python train.py --num_hidden_layers=8 --hidden_size=384 --num_attention_heads=3 --num_key_value_heads=1 --head_dim=128 --intermediate_size=1536 --vocab_size=3053 --hidden_act="swiglu" --norm="rmsnorm" --norm_place="pre" --norm_eps=1e-05 --positions="rope" --rope_theta=10000.0 --rope_fraction=1.0 --qk_norm=true --attn_scale=0.0884 --bias="none" --tie_word_embeddings=false --parallel_block=false --init="trunc" --init_std_qkv=0.018 --init_std_o=0.0 --init_std_up=0.018 --init_std_down=0.0 --optimizer="soap_variant" --learning_rate=0.0101 --beta1=0.95 --beta2=0.99 --weight_decay=0.05 --lr_head=0.00777 --warmup_steps=83 --schedule="wsd" --decay_fraction=0.897 --decay_shape="linear" --final_lr_fraction=0.05 --batch_tokens=[131072, 262144, 524288] --max_seq_len=1024 --doc_mask=true --train_tokens=653500000 --max_steps=2230 --dataset="wikipedia_en"
Each number is 200 + 20 x the weight over the matrix's rms, rounded and kept within 0 to 999. Layers, rows and columns count from 0.

# gate: layer 4 MLP gate, 1536x384, rms 0.257, rows 970-983, columns 0-31
# up: layer 4 MLP up, 1536x384, rms 0.267, rows 970-982, columns 0-31
# down: layer 4 MLP down (transposed), 1536x384, rms 0.253, rows 970-982, columns 0-31
gate970,190,193,194,175,179,200,198,198,219,160,238,202,169,205,181,252,209,202,162,203,159,203,183,186,194,192,182,180,239,207,199,205
up970,210,254,191,240,194,195,206,212,212,205,217,196,177,218,201,153,236,221,185,225,209,181,242,206,181,213,196,210,182,175,222,184
down970,233,208,215,235,185,189,176,195,190,203,177,245,150,211,214,202,147,176,204,203,205,208,184,210,196,224,213,184,194,206,255,211
gate971,219,202,211,216,193,169,211,213,198,163,160,215,195,205,235,174,209,198,208,194,224,242,206,222,208,188,201,199,223,185,158,201
up971,202,183,180,240,193,173,192,197,236,170,170,203,217,208,179,207,201,164,215,224,248,216,217,191,178,191,234,221,211,195,222,218
down971,190,195,208,179,194,213,204,197,205,197,229,219,197,191,166,206,205,187,206,232,190,179,208,201,215,234,198,173,205,200,219,170
gate972,212,143,196,178,200,192,178,226,197,211,159,209,205,203,207,216,182,197,203,243,217,166,193,184,236,202,164,202,179,194,219,179
up972,190,213,208,200,181,195,211,161,188,209,175,156,182,211,197,210,194,163,243,195,231,160,213,251,195,191,210,202,209,214,189,214
down972,145,213,244,173,192,185,188,219,197,193,171,207,191,202,212,224,174,185,236,177,196,223,188,212,201,200,193,182,187,164,196,193
gate973,174,184,202,235,207,222,225,198,184,199,207,196,205,216,219,255,194,201,192,193,226,218,222,231,197,234,169,210,185,235,164,212
up973,233,208,165,224,189,213,230,163,206,199,232,206,209,183,184,215,170,222,183,218,184,211,202,221,214,209,195,202,218,181,192,213
down973,186,218,200,229,235,202,233,216,212,190,210,201,182,234,190,206,185,202,220,230,186,202,229,184,217,187,194,175,209,228,181,218
gate974,197,220,195,200,223,213,217,186,199,200,208,195,245,204,196,198,228,194,190,205,183,172,198,175,152,229,185,229,189,197,204,180
up974,198,183,221,228,220,187,238,184,233,206,208,169,191,226,216,162,199,227,188,195,239,217,199,196,200,205,209,185,178,196,204,210
down974,189,229,223,225,182,183,212,188,229,215,199,216,207,190,192,213,186,211,204,186,220,222,168,188,232,167,192,183,202,201,185,153
gate975,186,179,188,153,184,195,183,196,211,185,207,183,227,179,235,212,193,211,213,214,211,194,215,203,218,197,191,216,229,214,180,209
up975,209,201,179,178,177,188,200,199,207,184,195,215,219,194,231,210,193,245,211,178,200,191,221,224,219,207,191,185,192,195,169,194
down975,177,191,172,209,204,158,188,236,151,218,165,192,206,193,200,232,185,234,178,176,188,191,168,217,200,176,212,236,219,196,189,213
gate976,220,170,211,221,189,221,220,179,181,203,197,241,221,200,176,153,241,208,202,218,178,180,181,186,192,181,194,197,207,225,225,222
up976,205,196,202,251,192,200,193,188,188,211,207,179,203,195,193,192,190,185,184,226,192,198,184,195,205,223,241,219,218,176,184,188
down976,226,163,183,210,219,217,187,225,206,238,195,206,206,208,211,208,200,197,193,203,198,203,137,207,187,190,186,221,214,188,211,192
gate977,193,221,199,232,201,216,219,187,189,199,182,189,228,213,176,206,171,191,201,189,196,182,180,176,209,212,161,213,221,212,216,184
up977,224,204,192,186,171,181,235,195,200,208,181,196,224,214,203,188,209,210,187,206,215,222,204,195,183,205,185,162,160,237,225,181
down977,185,233,167,208,181,194,150,197,197,199,212,192,179,196,200,210,204,204,218,177,226,192,216,183,217,207,162,203,192,192,183,211
gate978,179,247,194,184,231,209,175,206,175,175,194,168,177,208,179,174,211,197,170,212,182,166,194,175,240,177,208,170,208,216,232,200
up978,194,185,189,223,175,162,195,186,212,186,211,224,208,198,214,219,190,221,238,186,212,217,202,208,185,254,223,195,177,205,223,214
down978,174,148,230,191,220,213,204,238,196,218,204,220,223,191,218,226,191,186,207,216,229,224,225,223,168,216,148,218,166,160,177,216
gate979,228,228,178,175,208,202,212,211,249,183,207,258,182,188,202,236,202,196,182,198,192,201,192,198,197,220,211,248,208,205,196,193
up979,197,189,170,201,193,192,194,216,199,217,200,198,201,186,143,160,233,207,194,205,200,202,200,236,220,213,216,161,211,213,157,196
down979,220,223,210,209,218,218,197,174,184,168,222,221,215,223,187,180,211,193,193,208,208,233,210,210,243,232,207,178,203,183,239,179
gate980,169,255,182,189,206,220,205,199,221,183,192,199,220,224,232,186,238,208,202,191,210,186,195,204,196,208,174,212,163,188,195,213
up980,209,204,201,210,189,206,188,241,187,164,198,217,236,213,184,197,210,217,207,168,173,199,197,190,198,221,220,206,222,184,181,198
down980,231,211,191,220,191,192,231,197,215,202,201,144,169,225,236,189,214,221,203,183,196,173,189,201,205,201,193,179,168,225,163,198
gate981,203,206,192,220,234,188,142,205,174,160,227,151,214,217,190,261,233,201,191,187,148,198,200,196,225,214,222,205,210,196,196,205
up981,186,212,183,239,204,225,187,200,203,175,170,208,201,219,193,220,201,233,183,194,204,194,222,203,209,196,191,211,214,209,202,223
down981,189,162,183,243,225,181,185,249,194,231,167,208,215,234,196,206,185,174,186,167,220,172,178,200,154,198,218,200,146,204,206,186
gate982,175,195,212,170,199,209,186,221,196,183,198,238,206,204,218,241,212,219,206,200,202,191,190,202,185,193,200,214,226,193,174,187
up982,231,194,207,249,182,156,184,183,215,182,171,166,215,164,158,218,188,197,173,195,212,220,210,206,216,207,194,170,185,242,193,213
down982,239,183,199,201,197,193,224,204,179,223,244,159,236,228,167,203,213,205,197,178,194,215,188,196,190,213,187,182,218,206,179,196
gate983,226,224,213,168,236,207,195,199,198,186,202,210,206,221,206,226,240,232,188,168,218,224,192,150,195,210,215,216,181,215,216,204